Part of a small language model's weights.
Size: 9 layers, width 64, 2 heads of 32, MLP 192 SwiGLU, vocabulary 8192, 1M parameters.
Architecture: no biases in attention or MLP, tied embeddings.
Training: a variant of Muon for these matrices, 114M tokens, 6983 steps.
Each number is 50 + 15 x the weight over the matrix's rms, rounded and kept within 0 to 99. Layers, rows and columns count from 0.

# layer 6 MLP down (transposed), 192x64, rms 0.0981, rows 159-191, columns 0-63
49 22 70 52 33 30 56 57 35 64 69 68 45 31 44 66 34 47 57 63 44 52 56 49 55 46 58 26 85 17 28 46 67 59 37 28 50 33 57 25 49 66 30 43 76 47 53 50 35 36 34 57 30 68 44 65 52 38 62 63 61 52 62 71
53 35 67 41 49 63 48 42 49 34 62 22 41 35 69 44 41 45 42 13 41 49 54 44 45 43 40 57 74 54 41 55 65 78 56 64 31 51 76 26 64 53 71 72 40 64 60 56 42 38 65 44 31 68 83 68 57 31 53 61 43 68 53 51
30 35 50 40 30 47 35 25 50 57 30 54 53 39 64 28 63 32 31 38 33 63 78 66 74 28 52 51 58 54 55 72 40 55 39 64 30 76 27 18 24 52 49 60 50 42 62 24 21 52 73 65 56 61 35 86 71 56 61 41 58 78 55 46
69 51 53 60 27 27 56 47 56 44 42 38 50 46 54 83 45 56 61 32 58 40 42 47 65 61 60 37 56 64 62 58 58 76 49 61 51 49 66 34 75 68 79 59 35 26 43 68 70 48 55 38 71 82 61 78 74 33 53 46 21 42 69 65
10 45 56 70 70 71 53 52 41 61 80 34 54 46 60 60 25 51 48 59 67 39 82 63 59 35 20 77 29 45 28 28 50 43 48 52 49 35 41 83 03 64 60 48 47 66 49 51 52 19 65 51 48 53 58 32 37 58 53 55 46 52 39 51
48 44 60 43 36 66 50 50 09 65 30 37 20 61 46 58 62 54 49 18 37 73 47 43 37 66 42 45 65 50 59 39 35 63 60 59 41 42 54 53 46 54 80 84 39 39 63 78 40 78 49 59 35 29 49 20 42 57 35 47 54 33 39 60
46 31 50 41 64 61 40 56 65 35 52 60 70 31 45 41 53 28 48 77 51 23 62 65 48 42 57 42 63 47 60 51 58 40 11 34 67 33 56 26 51 24 30 40 55 45 44 54 69 37 33 60 33 48 86 73 69 54 87 40 58 46 60 53
66 66 67 42 47 37 34 47 63 51 48 51 25 18 52 64 36 35 51 33 61 74 59 64 45 75 56 70 58 56 49 38 16 80 17 34 48 40 52 50 56 26 56 87 54 54 57 32 45 52 55 64 35 86 49 63 59 62 45 30 44 57 48 49
58 37 42 44 33 46 64 36 41 34 43 38 50 72 65 27 18 40 67 37 17 56 43 45 44 67 37 44 29 48 32 53 38 35 55 41 55 61 54 48 41 37 68 60 62 62 43 31 58 74 23 66 47 59 49 50 11 63 39 44 38 48 58 43
58 61 27 71 44 27 63 56 80 52 48 20 61 63 44 40 41 50 69 51 39 36 22 50 39 66 38 35 92 59 61 30 71 39 49 37 58 61 72 69 74 55 40 45 55 54 59 63 71 24 40 38 40 61 23 46 53 16 16 57 16 39 68 19
25 65 66 60 57 52 50 93 49 52 56 52 77 43 46 43 44 51 45 40 73 44 38 64 52 48 37 74 46 46 61 25 33 74 37 60 69 51 32 45 31 66 46 67 52 53 65 40 75 59 60 66 58 49 60 80 46 41 47 41 45 51 50 73
49 18 14 45 42 28 57 45 30 79 55 71 58 62 47 65 37 75 40 53 54 44 38 65 58 47 31 39 53 46 52 43 26 56 56 52 70 61 48 39 40 58 54 61 47 46 51 63 87 45 36 72 37 34 71 42 91 58 51 53 31 57 62 27
58 16 68 73 34 57 49 60 54 41 37 36 67 42 50 35 55 69 52 58 65 35 68 43 39 26 59 49 44 60 56 37 50 48 90 56 70 53 60 48 57 19 48 51 45 48 29 53 63 39 51 56 79 41 71 01 62 48 37 68 72 49 49 44
61 62 20 30 43 48 67 69 36 36 59 61 64 49 49 55 69 62 61 64 53 63 32 43 56 58 54 43 56 38 52 44 37 19 55 46 54 69 33 90 46 68 38 76 38 48 28 39 77 67 65 49 46 42 46 32 54 78 55 58 53 81 69 83
65 54 43 59 61 53 50 73 44 47 61 55 56 58 63 43 36 61 42 40 43 48 36 32 67 46 54 44 61 55 37 33 25 54 56 38 40 70 36 60 50 34 41 37 68 23 43 37 26 46 61 41 49 16 42 51 46 72 79 25 32 66 49 34
58 72 16 43 35 44 37 47 53 79 56 59 81 43 48 69 39 27 33 60 61 28 56 56 57 49 29 43 48 58 59 54 50 39 46 24 63 47 63 49 37 07 54 00 50 39 49 80 47 36 63 41 52 64 43 62 34 42 17 60 51 65 28 55
64 38 59 52 59 56 57 32 42 60 52 44 44 49 53 55 60 32 40 60 43 49 38 57 64 36 29 48 30 60 58 56 42 73 30 66 51 57 49 07 27 24 51 48 45 38 39 25 43 38 20 50 31 32 39 15 43 68 18 39 58 55 43 28
59 40 33 65 62 46 44 43 27 61 18 38 35 56 43 27 33 25 54 22 37 46 41 51 57 38 45 44 40 49 39 61 31 22 42 59 58 70 50 63 39 56 40 39 67 77 48 52 23 28 51 43 36 58 41 56 52 44 37 75 31 19 39 62
58 75 52 42 46 27 64 54 45 53 58 57 53 58 56 68 44 77 61 47 99 60 47 49 49 46 65 52 38 30 47 44 41 48 67 46 23 67 49 35 18 64 53 41 56 75 36 58 62 59 44 49 52 43 45 00 46 48 54 70 50 39 34 57
59 66 45 65 43 63 19 26 51 22 43 67 58 44 56 55 43 45 72 55 61 47 54 60 46 49 64 77 37 38 60 45 41 67 48 39 63 43 51 80 79 42 31 43 63 53 14 55 61 46 45 36 49 18 43 66 45 60 00 44 60 33 27 18
64 42 45 51 59 48 55 28 90 46 61 39 43 53 59 41 40 28 65 29 41 51 44 69 41 39 28 42 49 74 52 69 53 62 31 58 73 71 50 50 83 37 58 43 13 61 55 65 55 33 52 43 35 49 32 66 39 61 34 46 46 76 26 43
45 29 55 37 52 26 37 46 38 56 46 71 56 72 47 58 57 52 45 22 41 49 54 66 76 61 57 76 53 70 46 37 35 49 53 34 30 60 44 64 66 47 36 52 84 55 54 68 34 57 29 42 43 71 20 67 50 49 12 37 30 59 50 17
44 29 50 77 71 67 68 54 55 47 69 53 38 45 37 51 41 54 40 66 69 36 42 44 40 39 53 40 43 49 32 48 61 41 49 61 80 48 55 37 51 91 64 57 49 36 52 47 47 30 40 67 48 55 48 25 67 47 50 25 69 52 69 41
51 65 38 54 62 52 25 44 68 46 62 39 57 40 58 57 39 47 70 29 35 40 57 51 53 59 32 50 81 33 49 46 62 41 37 69 61 41 46 60 48 38 62 53 48 55 57 60 55 46 43 56 61 38 40 86 44 67 31 34 29 68 47 47
60 44 61 60 50 09 39 64 62 62 56 49 71 20 46 61 64 47 48 57 44 45 69 46 92 46 54 76 55 55 65 69 41 47 35 44 31 67 45 24 61 25 52 72 57 50 71 52 52 11 70 40 60 47 47 31 57 47 42 52 54 57 46 42
37 51 61 58 52 41 46 54 53 39 48 53 38 19 44 52 24 40 48 55 51 20 60 44 69 30 48 45 73 70 70 66 62 49 60 42 60 68 71 33 49 72 42 68 52 10 46 62 53 39 52 48 48 44 43 56 56 41 49 38 28 80 56 25
54 62 47 65 42 64 79 43 55 46 13 36 53 53 23 31 52 40 50 54 36 54 75 09 57 45 52 20 40 88 46 47 61 46 38 44 56 38 64 43 61 59 29 52 41 51 65 55 63 27 75 65 64 54 37 16 24 59 52 38 41 56 52 74
60 50 50 39 37 69 45 36 59 61 18 46 08 65 43 51 65 40 43 27 59 48 25 53 47 39 51 65 34 67 53 50 74 32 58 67 27 51 26 50 43 69 52 86 52 67 60 65 75 54 51 69 41 40 69 44 46 66 36 53 45 40 51 45
61 34 50 28 47 68 49 46 42 53 49 64 50 62 26 40 46 62 37 54 57 54 77 50 57 47 78 63 25 56 48 61 51 52 31 67 37 43 31 54 30 18 47 53 50 71 41 37 42 36 38 50 63 10 33 31 49 40 32 47 68 52 50 49
47 79 32 46 38 50 43 23 40 47 56 42 66 59 57 42 54 77 40 54 57 11 55 39 36 62 63 42 62 61 45 57 44 75 18 58 30 41 42 56 43 39 47 50 71 61 53 69 45 52 58 34 65 56 49 00 53 40 31 53 46 46 35 33
40 46 53 71 46 78 40 56 17 41 56 51 54 62 68 82 49 40 49 48 53 44 67 51 37 51 46 60 48 46 36 34 24 58 67 39 38 25 49 53 89 55 49 61 53 52 64 31 31 21 65 37 45 47 57 10 64 61 43 68 66 47 36 57
53 66 37 52 35 52 58 53 48 18 43 84 53 69 37 54 79 64 57 52 66 72 32 34 43 47 64 57 67 34 37 56 32 17 68 75 43 59 59 51 73 41 43 73 39 48 62 42 68 43 29 47 78 54 41 31 53 56 81 55 60 68 44 57
48 39 48 36 43 30 44 60 65 57 13 32 26 50 48 49 58 46 21 78 74 54 11 55 45 47 60 67 66 46 24 40 41 48 18 50 19 76 51 15 46 39 48 49 62 46 27 44 49 99 33 56 22 49 65 90 40 50 92 35 63 58 66 54
# layer 6 MLP gate, 192x64, rms 0.186, rows 160-191, columns 0-63
45 43 63 67 57 39 53 65 60 22 50 76 34 22 47 55 61 34 63 42 34 57 38 43 55 58 77 70 53 63 53 47 65 32 75 30 56 47 41 30 32 47 64 74 30 44 40 54 37 50 43 61 56 48 67 57 71 74 51 63 43 64 59 53
47 62 50 49 67 32 67 28 15 68 76 27 32 71 53 45 44 57 78 46 61 62 54 37 66 48 31 33 32 42 78 59 43 30 81 57 41 60 46 30 50 62 65 68 50 57 38 65 64 54 43 74 59 83 60 45 43 62 43 29 32 54 47 63
29 63 47 51 58 53 80 24 33 67 57 46 42 48 42 46 59 56 39 34 58 50 46 58 48 58 43 48 52 49 50 42 32 57 33 50 72 48 58 31 61 64 64 55 47 36 55 55 51 59 59 61 71 41 31 71 31 48 39 99 70 54 45 70
53 43 40 59 38 52 65 58 53 65 49 31 20 71 57 42 62 28 56 59 61 51 44 49 53 87 56 58 47 56 50 48 74 91 40 66 38 61 49 38 56 20 45 48 47 46 43 17 68 28 47 75 51 76 54 34 22 37 33 59 61 79 50 50
52 59 49 46 16 65 60 38 55 19 22 68 67 53 63 25 54 49 37 31 31 54 51 66 74 71 49 50 56 48 42 42 60 45 55 74 47 73 30 45 37 70 27 55 28 84 29 46 56 78 40 36 53 51 66 70 36 32 42 46 81 76 40 44
51 50 80 61 40 63 40 62 41 64 53 52 57 61 33 51 51 47 63 41 46 65 36 22 67 59 57 56 75 59 47 49 53 60 34 70 51 34 39 22 27 43 61 22 46 62 35 48 55 62 38 47 42 56 27 27 65 60 51 50 33 43 20 30
63 71 47 33 36 43 70 64 42 47 52 43 61 46 35 58 38 29 48 55 43 74 52 69 52 87 48 56 53 38 63 37 25 67 54 52 46 37 59 42 55 62 26 59 56 60 52 24 57 43 65 82 36 75 50 53 79 45 38 26 44 68 66 48
53 52 60 56 66 64 59 63 55 36 36 42 29 55 75 53 56 39 43 50 79 40 51 52 43 34 65 38 63 54 38 84 69 10 59 79 57 47 50 36 43 47 68 49 41 46 62 85 64 60 26 56 59 43 23 52 68 55 57 61 57 56 41 43
33 32 59 32 42 75 58 54 56 72 53 52 48 54 68 62 74 68 32 35 53 26 57 54 56 49 34 72 52 67 92 53 79 83 11 65 69 61 71 54 59 63 65 60 54 35 54 51 24 42 16 38 65 51 02 46 15 47 47 59 40 48 50 55
42 63 51 52 48 67 35 70 63 55 22 53 52 67 56 55 63 61 69 41 69 46 66 39 51 58 54 67 60 51 26 84 32 78 51 70 51 57 37 42 59 67 46 42 57 51 70 54 62 30 45 63 70 63 46 61 84 42 58 37 62 27 55 53
62 31 41 61 39 32 55 38 60 28 52 52 66 61 29 31 40 49 43 43 13 30 45 55 53 41 32 32 40 69 93 44 67 31 52 00 39 46 41 33 72 73 42 42 39 65 57 69 58 54 53 52 44 77 50 67 15 51 50 80 72 53 82 45
56 59 44 47 29 53 37 70 62 48 38 48 43 30 49 36 46 60 51 55 63 77 27 33 50 41 52 31 05 72 66 69 37 56 53 35 85 60 22 40 68 65 57 18 53 67 34 57 49 33 68 26 59 67 44 20 19 25 33 52 61 44 36 68
42 55 77 42 58 54 67 46 35 36 74 59 33 44 54 33 58 57 46 61 51 56 59 58 61 58 27 44 64 62 37 74 66 53 53 66 51 44 50 62 00 23 38 38 51 42 66 46 50 40 52 26 50 58 48 29 59 39 34 88 74 67 54 51
62 30 43 62 53 69 60 38 68 37 83 50 48 41 66 38 36 80 18 37 55 77 46 59 37 82 45 41 68 49 57 76 52 47 33 20 38 21 28 60 61 62 40 42 29 52 76 62 34 42 50 65 60 43 52 54 51 49 33 57 53 49 61 38
49 42 81 28 60 52 53 35 56 42 51 30 47 22 60 72 32 71 62 43 44 51 24 22 57 67 63 32 55 18 68 55 67 53 18 49 34 63 57 68 83 34 49 67 36 57 45 58 50 05 47 10 50 68 69 72 39 34 58 69 46 31 91 56
48 83 44 46 65 65 50 62 33 70 49 36 42 41 48 48 54 71 43 78 39 67 50 35 62 37 41 72 68 49 55 42 68 42 30 61 93 53 33 40 15 61 39 60 41 81 60 27 87 20 28 41 67 57 67 52 54 30 54 58 63 46 71 18
21 68 32 15 54 74 64 32 59 58 69 69 28 41 65 67 35 58 67 87 46 42 81 31 77 52 39 55 59 55 50 46 87 73 26 56 48 51 49 43 48 41 32 56 48 40 49 39 60 31 35 55 58 43 53 55 28 46 30 69 70 59 40 54
75 73 47 44 45 51 26 77 48 77 58 55 23 63 64 48 31 72 46 45 52 42 25 72 68 34 40 73 35 41 51 51 37 51 20 39 30 34 35 38 64 66 61 52 35 30 56 37 49 59 51 57 50 53 47 52 53 43 50 53 51 51 55 44
45 80 77 44 49 45 44 70 87 48 68 59 33 59 65 39 34 44 59 23 25 69 44 14 59 66 58 34 64 15 69 44 44 39 25 32 35 56 30 29 61 72 79 52 51 63 45 59 42 72 52 65 56 39 49 50 45 38 22 47 60 43 46 52
17 45 25 38 40 36 50 62 42 71 40 46 57 35 77 47 49 76 31 50 34 49 42 77 57 17 34 41 48 60 52 46 73 24 37 55 53 35 51 49 21 60 40 51 27 47 13 30 73 59 59 74 52 49 72 47 44 43 56 48 56 50 59 63
41 58 68 76 69 71 31 34 39 47 57 39 37 63 52 66 67 12 29 66 51 39 40 57 40 26 56 33 41 57 57 23 67 46 44 48 63 64 52 44 67 41 51 48 62 57 38 46 77 48 73 28 24 54 72 62 32 33 44 29 31 57 38 82
67 29 50 53 42 59 59 59 54 70 45 27 65 31 63 41 52 60 50 55 32 56 26 41 32 87 69 97 29 40 37 58 44 63 36 48 56 29 71 57 55 64 73 67 70 55 54 36 77 22 41 57 37 64 43 63 62 33 55 55 59 46 59 45
31 67 58 65 57 37 39 37 77 31 47 60 49 37 36 32 51 23 61 27 44 58 45 60 59 34 43 38 65 48 44 58 61 46 54 70 53 55 35 55 38 53 54 62 51 40 39 63 59 61 77 63 51 54 57 64 46 56 53 62 49 60 48 46
62 74 39 47 54 71 58 41 61 35 37 51 51 28 37 36 29 79 27 41 56 44 48 33 66 33 54 53 62 37 67 48 41 56 50 41 46 47 72 60 55 71 42 57 56 66 58 56 57 60 39 44 61 57 76 32 69 51 59 39 30 57 48 50
74 57 39 49 58 50 54 27 47 50 60 64 46 48 51 42 31 36 71 67 53 66 58 56 73 68 68 34 38 68 56 70 43 41 62 56 40 36 39 03 40 60 64 45 44 48 44 52 53 46 28 29 24 54 74 41 33 55 56 47 33 61 35 19
74 75 38 28 38 52 42 61 35 48 76 83 54 62 73 73 57 57 67 75 58 71 35 33 43 47 48 42 67 35 35 69 62 31 61 49 52 31 20 24 46 69 56 73 60 64 50 34 51 81 43 71 91 58 27 72 86 57 53 55 49 55 71 57
37 44 48 29 35 61 39 56 69 78 41 53 69 80 38 72 49 51 58 32 45 51 73 43 40 60 69 45 53 31 38 32 66 70 69 40 46 74 57 34 59 39 56 82 68 58 46 21 75 41 45 59 27 64 50 34 26 44 57 60 42 55 17 66
60 33 85 67 48 69 45 55 30 66 44 59 30 42 43 48 42 49 59 55 60 51 55 48 25 63 74 15 48 27 49 69 59 52 50 66 51 37 42 50 62 31 62 49 34 72 60 50 37 48 87 58 66 52 45 67 47 42 73 47 70 55 47 42
49 55 50 33 42 67 75 24 43 52 35 44 67 58 11 47 58 40 49 57 70 35 55 45 42 22 69 47 75 55 55 69 26 69 71 35 39 44 38 40 46 42 34 44 69 66 34 63 85 71 43 62 35 42 49 38 39 64 29 62 58 57 28 44
33 64 66 64 36 51 30 88 59 57 63 63 24 43 56 36 50 36 49 28 41 43 60 65 54 69 46 54 51 67 53 72 68 34 32 40 54 23 41 53 45 67 46 48 48 44 41 75 35 51 60 61 60 41 52 63 55 35 89 78 48 60 55 46
36 67 53 45 33 52 46 58 67 60 47 30 61 55 63 46 49 32 50 11 33 34 54 39 39 41 64 42 38 59 58 49 66 72 32 06 46 58 67 46 04 52 27 38 59 51 47 49 66 27 73 65 68 68 31 56 26 44 41 33 50 30 53 55
36 49 38 50 43 57 69 16 57 48 71 50 42 61 55 47 48 36 29 36 47 32 47 61 39 23 68 30 52 68 55 41 42 56 75 37 48 49 38 54 28 22 54 87 64 70 56 91 47 60 44 54 39 53 14 33 69 31 70 57 65 36 89 33
# layer 6 MLP up, 192x64, rms 0.179, rows 160-191, columns 0-63
67 71 46 94 58 39 33 50 55 25 45 32 37 81 52 52 53 56 47 58 35 36 54 31 51 69 58 42 48 37 41 42 35 41 44 54 63 59 60 45 34 47 45 46 75 51 42 21 70 42 45 39 42 68 21 25 40 62 61 38 54 39 47 50
47 50 44 24 76 35 65 35 25 63 52 44 35 55 61 55 64 29 63 63 77 48 43 16 59 62 46 11 53 62 38 50 74 43 56 25 39 43 79 45 70 51 55 45 48 53 51 71 73 41 32 72 35 67 62 58 33 79 67 58 64 41 33 50
49 40 45 58 60 48 38 54 45 51 42 70 62 43 56 52 52 56 46 60 42 54 54 64 35 52 41 65 46 55 75 57 69 59 54 50 46 44 41 44 59 53 36 31 55 57 59 45 67 35 34 37 63 59 41 45 51 60 52 17 39 72 71 43
60 25 41 56 16 54 66 54 58 46 62 47 51 43 29 64 56 75 72 83 46 23 53 38 47 61 49 35 48 44 55 46 55 69 49 53 31 40 66 73 62 45 34 61 57 65 68 41 55 68 55 46 42 33 40 66 52 31 44 52 54 96 57 30
39 47 69 58 43 44 62 79 57 52 33 63 31 53 36 70 40 49 26 14 61 32 60 49 72 51 73 44 45 54 53 52 53 57 45 64 40 38 43 40 52 48 55 50 84 35 35 66 59 46 54 57 77 76 46 54 47 71 46 30 21 55 56 40
42 49 58 43 43 58 31 63 56 41 54 68 39 49 43 53 74 47 69 34 49 52 43 49 37 25 44 18 45 36 59 51 57 54 57 30 34 41 50 47 41 40 61 49 50 42 30 22 45 58 22 46 68 33 14 62 30 94 31 20 63 47 45 58
62 56 33 59 77 56 62 41 39 24 75 71 32 58 68 41 51 39 68 68 30 55 31 55 41 19 37 39 51 52 62 57 58 45 74 45 73 20 25 45 59 53 56 35 34 22 42 59 41 50 24 43 13 13 65 82 39 64 60 50 43 44 50 45
50 62 55 34 72 28 50 44 59 60 57 56 34 57 60 35 65 60 34 84 58 32 55 55 52 60 44 51 67 61 36 61 56 42 64 68 30 47 60 37 41 31 41 68 66 34 32 49 70 60 68 76 44 48 45 26 74 35 59 51 59 53 43 46
47 63 53 46 48 52 84 37 36 60 51 58 68 43 62 22 36 42 65 44 43 68 49 56 57 34 30 50 59 52 62 63 10 52 63 80 68 72 55 27 62 53 31 60 55 51 55 39 60 38 53 74 36 62 44 45 57 72 55 40 71 60 61 55
48 55 16 59 35 69 73 47 48 70 54 65 65 37 40 55 59 50 60 57 27 42 47 29 36 51 60 52 47 76 80 70 47 55 90 64 66 31 53 63 51 52 37 18 59 68 44 53 50 57 26 36 34 54 44 35 54 18 49 27 34 15 41 43
57 65 59 74 64 57 28 62 67 28 49 47 54 62 70 63 59 30 75 66 53 49 60 20 20 45 72 50 62 71 40 50 28 70 75 84 70 39 43 62 68 74 53 69 66 45 24 67 18 37 60 44 67 54 52 67 58 85 51 55 33 44 37 37
40 57 26 71 50 62 49 42 74 28 66 56 44 46 36 43 48 63 72 60 94 50 28 58 73 61 39 47 12 62 74 41 58 46 40 38 48 68 57 69 53 44 73 70 56 50 37 35 54 41 60 41 44 81 44 38 41 58 50 43 58 39 65 75
52 30 73 43 62 64 42 59 77 52 41 50 38 57 51 32 54 42 70 45 36 48 70 24 65 41 44 66 36 43 78 34 50 49 37 70 67 60 49 57 53 49 32 51 48 78 68 71 52 52 64 47 40 53 75 61 38 15 51 09 34 52 79 57
30 48 52 62 46 60 64 59 36 47 34 64 60 21 81 65 58 63 24 38 38 54 46 44 37 69 40 61 35 54 27 22 49 41 56 44 37 31 34 40 67 64 30 58 36 62 38 37 43 50 71 54 97 49 54 80 55 38 40 53 45 39 78 49
75 74 27 50 80 19 39 68 63 51 68 57 50 55 73 66 49 30 43 20 32 38 47 44 22 43 52 64 30 77 57 68 40 57 66 62 56 56 55 40 48 73 45 62 51 63 41 65 64 81 57 46 76 61 62 65 71 37 59 26 41 46 78 48
52 50 42 57 39 38 58 47 70 66 67 52 36 66 60 72 38 43 30 41 44 52 62 40 48 26 40 61 50 37 54 62 79 62 66 42 63 43 54 71 45 39 66 48 35 63 59 36 81 39 75 59 55 66 43 76 48 43 61 62 77 67 53 26
29 58 59 45 52 54 40 20 26 49 58 76 61 32 39 45 17 66 52 65 56 73 46 57 56 43 66 62 43 36 39 83 59 32 38 71 48 52 64 42 44 57 47 83 65 57 49 62 46 51 56 33 49 48 64 83 50 51 43 31 40 58 54 23
36 27 22 44 46 66 54 29 68 52 48 33 50 47 17 47 43 48 49 57 41 63 46 59 54 28 46 38 55 63 53 59 64 72 58 38 64 55 38 58 46 45 46 56 86 45 31 57 37 50 63 56 65 69 49 55 50 49 55 51 34 70 77 48
32 17 52 26 44 70 39 83 58 72 51 39 90 43 73 54 65 45 36 46 31 47 80 32 20 42 53 89 51 44 37 68 20 64 34 68 41 73 43 29 51 28 61 80 84 35 35 53 37 51 58 42 47 32 59 31 55 40 32 61 55 40 38 46
42 60 61 49 50 49 47 40 50 53 64 42 27 35 61 82 48 57 27 72 49 36 21 56 42 41 66 67 57 35 60 44 39 41 55 42 72 56 38 68 45 90 52 32 60 37 53 50 69 71 64 50 61 21 35 59 44 55 46 52 37 24 76 43
54 85 68 64 57 50 62 31 49 35 37 87 61 66 75 75 56 39 44 39 56 36 92 53 48 45 43 39 37 51 25 32 55 57 49 42 38 48 48 45 71 48 50 52 50 52 96 42 53 55 53 39 64 62 71 47 37 53 28 46 47 65 46 72
63 86 42 47 16 36 54 76 53 46 41 45 54 31 48 45 62 63 37 53 33 88 66 53 53 61 61 75 69 35 54 40 70 38 37 28 54 72 61 60 14 49 48 57 49 39 42 45 61 50 69 37 32 31 54 09 58 49 50 46 65 26 39 27
51 49 50 38 43 50 36 57 23 52 58 45 43 47 51 67 31 58 57 46 58 45 68 41 41 55 37 37 36 47 54 48 52 57 47 47 53 55 54 38 55 39 48 51 50 60 63 47 67 33 39 16 71 53 54 45 63 48 40 47 41 47 30 60
53 57 46 22 49 26 79 47 62 51 50 42 36 22 52 38 45 57 70 50 49 26 44 59 51 55 59 53 43 42 74 41 25 32 61 65 51 46 62 70 47 55 17 38 22 47 51 72 61 46 54 46 49 41 73 53 54 35 78 49 66 49 39 38
63 52 60 51 59 64 47 35 21 48 30 25 60 46 63 62 63 63 65 66 31 63 37 49 44 39 45 52 20 49 19 23 36 20 59 42 39 48 59 55 45 39 52 52 43 39 58 61 32 35 28 46 25 69 55 39 52 62 61 21 42 57 57 72
48 21 43 49 72 48 62 59 64 52 81 45 40 13 69 58 39 51 49 48 39 43 23 58 49 70 40 42 50 54 71 76 51 51 66 56 59 55 51 74 32 59 15 59 51 38 08 53 45 37 50 53 20 55 60 28 32 44 96 33 55 51 01 37
40 31 57 69 35 60 51 47 67 67 41 55 43 44 49 77 59 89 45 55 47 46 44 68 73 42 37 45 30 52 55 50 42 54 84 41 35 37 35 45 53 49 90 65 33 54 56 70 51 48 48 43 53 50 45 58 42 33 40 44 57 64 48 50
63 65 61 75 52 64 37 73 29 68 60 51 44 15 68 55 46 50 75 69 62 46 47 58 25 52 82 58 43 30 53 74 60 52 59 48 78 45 60 36 42 49 63 32 52 43 43 47 99 65 55 43 39 42 64 40 68 50 39 59 36 57 50 73
35 39 74 53 44 61 64 53 56 60 54 50 30 35 57 33 49 49 60 21 47 59 39 16 24 83 38 77 75 56 42 32 24 44 40 44 80 39 34 56 67 71 56 59 33 41 49 35 59 17 62 24 56 66 74 57 64 31 70 64 52 58 36 58
61 34 40 63 43 30 58 50 52 72 46 53 50 51 29 48 75 34 68 77 44 63 28 42 34 57 65 76 83 59 55 87 28 12 48 43 57 67 50 29 46 51 27 48 36 49 68 62 71 55 41 72 43 46 20 31 40 48 33 53 34 26 66 55
60 36 54 58 37 55 58 62 38 45 25 52 27 56 45 56 52 09 51 42 42 46 50 54 52 27 72 78 53 24 67 42 60 33 56 57 60 55 59 34 46 82 43 26 57 59 74 49 40 43 71 38 41 72 68 57 50 41 25 30 45 25 66 42
51 45 43 65 81 60 52 51 33 64 26 56 36 50 72 80 54 66 54 69 52 45 36 65 68 31 76 49 32 54 53 57 64 37 50 54 48 39 59 61 35 31 76 59 41 56 54 96 34 54 27 62 62 36 44 36 67 43 49 74 56 34 84 48